From a checkpoint of a small transformer trained on Wikipedia.
Architecture: rotary positions, untied embeddings.
Training: a variant of Adam for these matrices, 435M tokens, 13273 steps.
Each number is 128 + 24 x the weight over its row's rms, rounded and kept within 0 to 255. Layers, rows and columns count from 0. Numbers have three digits each. The size before them is the row's rms in percent of the matrix's.

# gate: layer 8 MLP gate, 704x256, rms 0.0662, rows 65-95, columns 64-127
# up: layer 8 MLP up, 704x256, rms 0.069, rows 65-95, columns 64-127
# down: layer 8 MLP down (transposed), 704x256, rms 0.0664, rows 65-95, columns 64-127
gate65 092:126165153135143126112134161129135140142131124114112114159121136095130119138118131125104142137150122123142116144121145133171145125111108141097146127122129137139202105168139117127112064108108094
up65 101:158155139114144137097126167107143133112118143142177113104112109148115123114154137091141146153134122159124115081129114164134104136124151116093167097083109153156115113130140115079149125099122113
down65 100:094132134136127132143128111138156098097148127180100062168086126100131077134101092112117119133141107144102156149146155127145134133155119142108115123145106108129146129099107144141128102069145134
gate66 087:149098171109109177119134109129119100153126141111102094070112160164125124148092181139112092098113124135133167128139159124132127113157153103098120130130138117142141125139167094140159151116143127
up66 082:091150103107154149141152150102119160126189132156139131140091140134119161115138123124133136142148138108171128152113150128143140131118106123167156224096129122127139167142120116080120121175143139
down66 092:196135157119143122127107101139146119150098091130146120135136104122155087145126106130124112105138147118112115125121111132104121115117132125123111047132121123156131076153165172170134083111127136
gate67 108:119133130104140121115104163133105143130126114105142127131180163148095102125121111126115152175092198140187169132079157147139166141104118136105106153108105108085092124145133158137092159128144156
up67 095:102137139126107133100100122165135114157124081148120165112144097111126138149120136136116130128102144118153136148106110149163112135127092133140106107125135091108128131111094179165091124156166138
down67 100:168144105101097139143120140143118120114147123140150082128131124118133121111116155148134149145147122109137123095153157140186181103143153109141143136100147128116087148147118110090121159110107109
gate68 106:129094129131126077141136136123125160168123117144157174186120121144130162099141120094116165145076107135154073142153120152144083150151139128131098106100154132135131101109090114094135120118136144
up68 102:155157121176142163195166148117109127143117153138144129105135106128092138097154119130128123155138163125137152092051133099188144102157115138131074132112111169102129118139115131104118146138111146
down68 104:150129142169092133118129114145121117110118122131119130120166115097136145056145124139141113197106102168137172131120116121116135139145129102130119115154134104109142128139174149102129129143130131
gate69 100:061109115162106118124154101148138054076125123128112101121133113128146111159118148099121146159136133164131105136079136106130113101106100082119119107130137177125141125143110152143122117104105079
up69 100:123114138130122126144116128095132130138141139115146105117134154086144158111105134110136151097110160151122122104058084131142105118126117137149119128137158098092070101139119151109091147160144152
down69 102:119138132143165127117144092133149101117115117129145128129104132164106128124112122123131105133106129137128126125125107122106112108140130139149126085148146132104129149123120119134123155143167120
gate70 096:109163129135186125138129142120153140144155115137125099136116121176112143105122134131122165137182155157183122129138166128125147119115091155153119106151112128110137135118095130113086047110106120
up70 100:118060130118118155103127142101149123118130140153134109144109152129141181126133132153153136115110190124149121086154131107144114129106148104106113152084111111131145116097172143114123106135130134
down70 102:142149105128124108073137112143128128091107117165070130096142089135158136149157122103087116141083148118110148141158161088099146142094120125099129148154139147138115171086123115099129100159138166
gate71 110:117130151086070123177109109136116200169092182103168112167137167113129169117095098138092156144140135137111113129090134144129127132111113141099116100088123143124147119101140170109172159077103138
up71 099:093104103136143109104149113131128128167129117139099152131082132094140140101098141123128142087132146144135097117196122113183158120105134166142097124175086127125118155086154090167145136104145118
down71 099:101129128129117151158138127130127135134081123151140129160162136102078132149097166100135111125168143123125131091157150125166132162158115097142126149177124104141135140117155117136071125134149108
gate72 096:114148103134141111153118141139106126132125136154114159150152174109137117145128139106160132112096169127121149117149144112156154125105139150117085156100089111139147111138145130092118088093122176
up72 099:124142071106093073167082125162131142084142112124105160113131109158122167110108130137160139101111128129114094121134118149131125122146166142152081121158131147110156114125129103161117136166116138
down72 099:111096162086144123086131099142101140126104145105144083096172130102126122111156126105082131165101138145124092179127122155120145145121120152120097086144120092136115138066150102162158126154134136
gate73 110:114107134114134146124190143133097167104089134150152140123117159103133131139114134092076187134148157138184131111118087096109103136110128111147106147168130121135124137177099133094140105118110131
up73 101:126166166152104054132129155143118140162162114097098107156100129145095107135176098127130131099107096092145127099090119111148086081152144169113132109137088119138097131127170130127121186161106129
down73 100:120112113109116084135142155148087152127113149166140105135148105120103172122096166140112116112114123116135144114110087127179096118133111150148136107120166144130106100136145088154178138112116131
gate74 101:131127139099130087118089126096123130140116148133175207139105139156137090117169133117065157101116145116123164098129097092110095129103137145153112159110139157093144145122137128157131096166116098
up74 093:147150096138094130124124120131120131129137114085124115141167123139164134117152143110116102123099132051165125135114119159110118142169151146118157104162183102099125127124129163099116137112114149
down74 095:126133161128129086118102125126137058174115101143146085144109120128200129117109099125138111118141119148124121131153100140098173165131145126129141133146127084159122166143119163148131115108123138
gate75 088:118142094123100174102168099119163118161133100112109108111148135108157142131131102172119113145142157096112138128152144105148141100125141169129127128122084104141100143113174114084163109103112111
up75 088:146138147113147138153120126139093103108144082126115085135128087110158131119111147123133133114109188136113151104126158144133124102158130114124163105095129122154098125097137145148108147107104143
down75 091:168126118160146109133122110145100108135151148079125116106153126136118131084138077119163081105122142142098122129105134148069141108123154129134135141157160163105138194157118147125161098125094162
gate76 095:120167146116116109130131101129124155106150117116143115162125163157134127108077102151116185170137124147114149093143094115120098163130141177103101126136135139134119097117143137161114102122132124
up76 118:159121154163101127049154128144116183110110100142173172156115140177123124126123136163135125152157117151116113114157094136072125124100121117133136149095145106113129126148147090175141105108093128
down76 115:129155139135098140100141118149147154095134097109126193115152120122113121128148099130115118145174150133155118099124116140123138133095150137157131114103145134124101138136132164143174114130151108
gate77 095:121163133084079151114163139146114122126105140131114123116091117143111150108136114132104131177131148141124111125122109109151125084101097134112070118107132141114126118142139125116090153092101126
up77 107:119162106110097090119105141099118140088131153125091150178177114110087108121083135106113124130127126141114152110125131117136140145126136173150146145115115096119096087143083161132140095138163116
down77 101:117124073107118121086105140139119152097144132127111158200126134145083088088134112145094137135129113126130180119120122117142132114142130147127106137118114136128076125141115190129132126105137077
gate78 097:122117070157151119154120126155144142105119082154090120142137126098169136147110118139147130104124155155078115108138153114156154094109116130150132089147116100130132123148131123139140113142128109
up78 096:145120108155142119157158095099147108107150120145129138112177087142137128159098158123129126143115183131164117154095123126140170134110116158148144102160160104121132143136114123128132162088144149
down78 098:162165116102103119137084183121135146112104157138176123121125133143124164154166076135113141108108091098118143136124168164137098127092138110169137147125130083108101120150145090132133117125103129
gate79 104:131114092136125118128085128138125128105114118107132141163142092144122132095149121160176097171126139174103129134129105146118096122127108135133115143108162141146161155154132107129124142096090160
up79 112:129147108088188149132104110124164145147142131133141167154133103120159101155129132111159139160117132138101150158184113132065124150134143118116138095121106162136106099110141146146122123159137099
down79 109:140105140143108124178114073110116147115117091133137111107128119144151145180126112123159156137126127096147117086078143165103113114123128123147134081151134137115095135116114119120108140128122145
gate80 101:151148145140108111160106106160156118121155144157122152097145176138140149148129090106139176148081142126152113126104125118078107150124098037151120106107146107145090156087141097116118153154123135
up80 095:138167113153141107166167138140116103121104075126109092129141037118068101120134097132156109117106118137088144115146156143124146119147122126141147170125133128142120121159117159171105129148164122
down80 096:120078093139123145106120153108167132154162141113142139131138149134093149084098116099084144114120133105119115128110109128113110126111129151113147151096148119140071144171138170128105119166135119
gate81 096:151079158141117104111126151116076086137134116119066102128142183134123138101119106126125142109178119098096097126147134114129097050126102145097115157126098132162132126167129175127109136090154126
up81 087:107146154132123088118101151140118133123106151142149153128087087136150142125149105108161142150095109110134146120127102166115128141097143120141139128159123151120132131164117124121131126161157110
down81 089:162143092165111141110129145146127153089118109114152122146165140130108163160116116168121110175169105114126116102141159111130130085102169176077096135128120109140091105094133085122070137138143171
gate82 099:110178136097136119159110112133134148106129159114142160129072093091115129135130076124152132138114147099148150086126109144161116071155097160114112096135158108155128124144115156107113138137120100
up82 103:120118159114133118086138184080133135130113139111188157113123142088151108130104148102141157117101128166106124125111144184134079128119126113173143153147084137163131121149141170114095134118111152
down82 103:101186135096133111117116132135137121104139138082123120095129123157137087115109085118123160097122119096089146102157097081111121127128128123117115093140150148106160040168099138140108135149149117
gate83 099:120180122114103099148142118126132125102112208126121174140141149091103139151128080145114126179142168121124121120118080144121132115131131095155099134102155146119133149125122121120090105136135133
up83 116:146115134128133098097138142097125129095120137101134148168121157117143151151120116146130139137159118100134141155124096132119131126149140135106083155141164157107167140107149132142114116167108129
down83 112:112142142133138141149121166115108141136094122164144104116102122051156114120112137107130093136115108134129117150130148140111114195122145092088105105148104158092162132130125128132143153141153149
gate84 099:117147089104136116161086166180125083123173112134105117133173168117117081157123183173146179109155114175124129087142120112171081133128099158093132158148124138119109159124129132157094187134120127
up84 097:126142094168130113145150106144112070129137084152108107147136088098142136152109119138140141129162132174162109120128121102110096158115108161111128120123118125143105169158134135159090151137112123
down84 100:099162124124150127106123146150134123105152158111144138128127156117113131143142081172129114163115112147095108125113142130138121131094148138108129132172139078127099088108175124124104109127114099
gate85 101:098145122174115134124144125121087104153122114174139112128178132121128084153105116165159131140141117144091130138097126094135090126115093125123094147117121133132116124100127110110116073126145134
up85 101:164087129110147113133129150134127150134169119138117129120102110092104093155154111115090118144158174114149100139178138138132150113174151122158139132129134157114142160151145152155114123114130133
down85 102:085149099104124166090114103135087118127115099118075137102134156153075111103080131118139141145156107112126143137107156135120123123134116113110135163158140115132079145115107177118150095098115099
gate86 104:068131142078113134144096105158136127101117103152139108149150125139122138081144104123083133157150175112161100109069133101142168157151098132104124060058138129114165110123154179120111142141141113
up86 108:188122130116126157087134124093137120129142132140179149115119177073150104096124131160132108162169100116124118120121121121142086170076084129127100187134100140116178136103125103149135119131158100
down86 108:104177169109143120103128111123120123134133142142149169064127174122150120104147119155129122107125100125121141112117136132131154155087127088128132145096130128105158101120132130124127139139126081
gate87 098:119105127122087120132109197145122118116157103100108127142140147107156126140137146090125144123138120103139148115123120142149151116101113194141114136107166121164046097087156154165108129153080136
up87 098:167139068112171130139129160118153172151122153100161117112113108123127131130101156116134115123122113133090140162108152131126114139140137144156119098116170159131182172110129074142160109084134155
down87 101:133117188121171137139184123125149125120141069184145146121124119120099092115148125146130158151124111165117153129117120111116111095129138107135139133116127166102139150164129215132109134127133090
gate88 108:137144143119113118110074151142107124127119101124117126183155116154076148112161086120140152184103139163151128111141151127146107196134115163097146102092123110177141147106117147083114108120150130
up88 103:109193083138160150142113172139135117142098090163105180125144144144146145109183124140120137137144131091119140100114179120100135142093128182096096144110102116144123095141092184086159105127159141
down88 102:128140135116089077115138094142061152139110115141123105118166163137101118143169114104127140154129129119126124114155130123089152137111129139124158127144133131155159132155149139163114126145127155
gate89 104:087138140149100126113127140135099135138137114160108180118121082148123152131111067129094125117108115121140140158176129079160102124151102152104043133132112110125105103075160121103140137120115095
up89 101:136189135169114087129123154160185142161129140119147133158125140155172141131104128111088126105138138129067117117179157080147128118128062094146088128140113116159161159131108114117125155093128133
down89 101:123168139167139137152097099079134130132135208107138109101117121124122146160123162124144152135146133141122116128175100105154124122163103118135133145126133144139096123087132103091123128134124087
gate90 112:130126088126143078109114095124076119134083131120104170136119135159150144111160131076074141119107147160119144145119101077150107171131121135166132162112093140114112105111107170147112096176150156
up90 100:137111124060141091136137164098105143148123136127131151124124144085093161130140112152168110144124158140126143082131118117157113140099165111135095140085160115148147137126148112125157123121164116
down90 100:094114136087138124103125127165151122126115113132089146167156151167141128159105128138129104123123150108112128156082172154107155110111102170107151085117166116148140127116132123164104121100133093
gate91 096:116167108156119132143147139168124190118166096120128093156115146127120109131096142115092184129109119125125124154146147107137091109099139099133147095112112170150128156169120122142130083064155157
up91 093:137132117165177142133118139122134118153147111125145146116096154103116127119122133100101119121102075141180145135168116114132091108160186139168108123155098137142120156109146102157121134154127099
down91 093:106136113132132112138087171148139115159141130130124162143185125155147070093145162049076092082139105087128114142065143099111144078145110116121119110110099138148134095142123136144100138159131086
gate92 099:101113093162141128148124157154134105116130156139097152128100117156126140117109138151110118133136114144159095130086114122134139142108125142118097121102148187135128137146153127098088134113129102
up92 112:139141150116115110123147099084136126146170150140166130110155135101120097148141137133151166150143146150108126120119126120157102157128127119130148124131121108133069111093113113121110109125086118
down92 109:150133099101106146080167128169136094116143199118108129120095140155101131102115122152134135137174133105134112105118129131146094147150179122134154130156104128132095148107111122137099112107142094
gate93 103:117131149073151123143117133096140123088127154148119132095118136108120124132117139154126141129121120132118152124127064158126129141108119129131130032157139149137163111138158180114101127144123144
up93 094:122101140150132092124136107127106146133109136082142109128087112115131121157135118113131166143120129100149130158091142110145141116164139085123143093107143134134120111106089140117132078115117147
down93 096:121144080150101144124158144117151131144124107135161098076127121116130114111163108097155134123155137152117120122126109143161076124130117180134150099109131122155158120107108143143173133133144089
gate94 091:108147132098143152132158131131079100103164148121129123097131110152127162100125160108101120122102167164141143134100132097180125134128124157145096135130146123135127142072132135126098108114106133
up94 088:137162144137115098113084188142164136156090130150154136127127134104100143149109128125093128164133112115109164098149087112161098122092126162077110107102111123124092124115168139115100166130160099
down94 096:126156127108143117136132099164144109146170162117117148148162104155122146110171126200115128149097150121151153141103126155186158164131175109127127174131109125127131122132137139116134115112166120
gate95 112:143146140110175125176147162081130102095099080150107146120105125124133133129125108142107202108130125118142103105148102144133134105128103177122064114146108153146095127081134116117119137119181128
up95 107:112099161161123165103112129142132127133101125108156163135176144155153133113117098137130126183115139132126146160125138072122104108167122125144137130118164110099130153169099126127101067133125142
down95 095:102121090141149095140134071110124141138114124099129125117113137127114123119130154135119120081106079105126070118160110143108156127039155124134120124102113117118112144107122099093143097094116112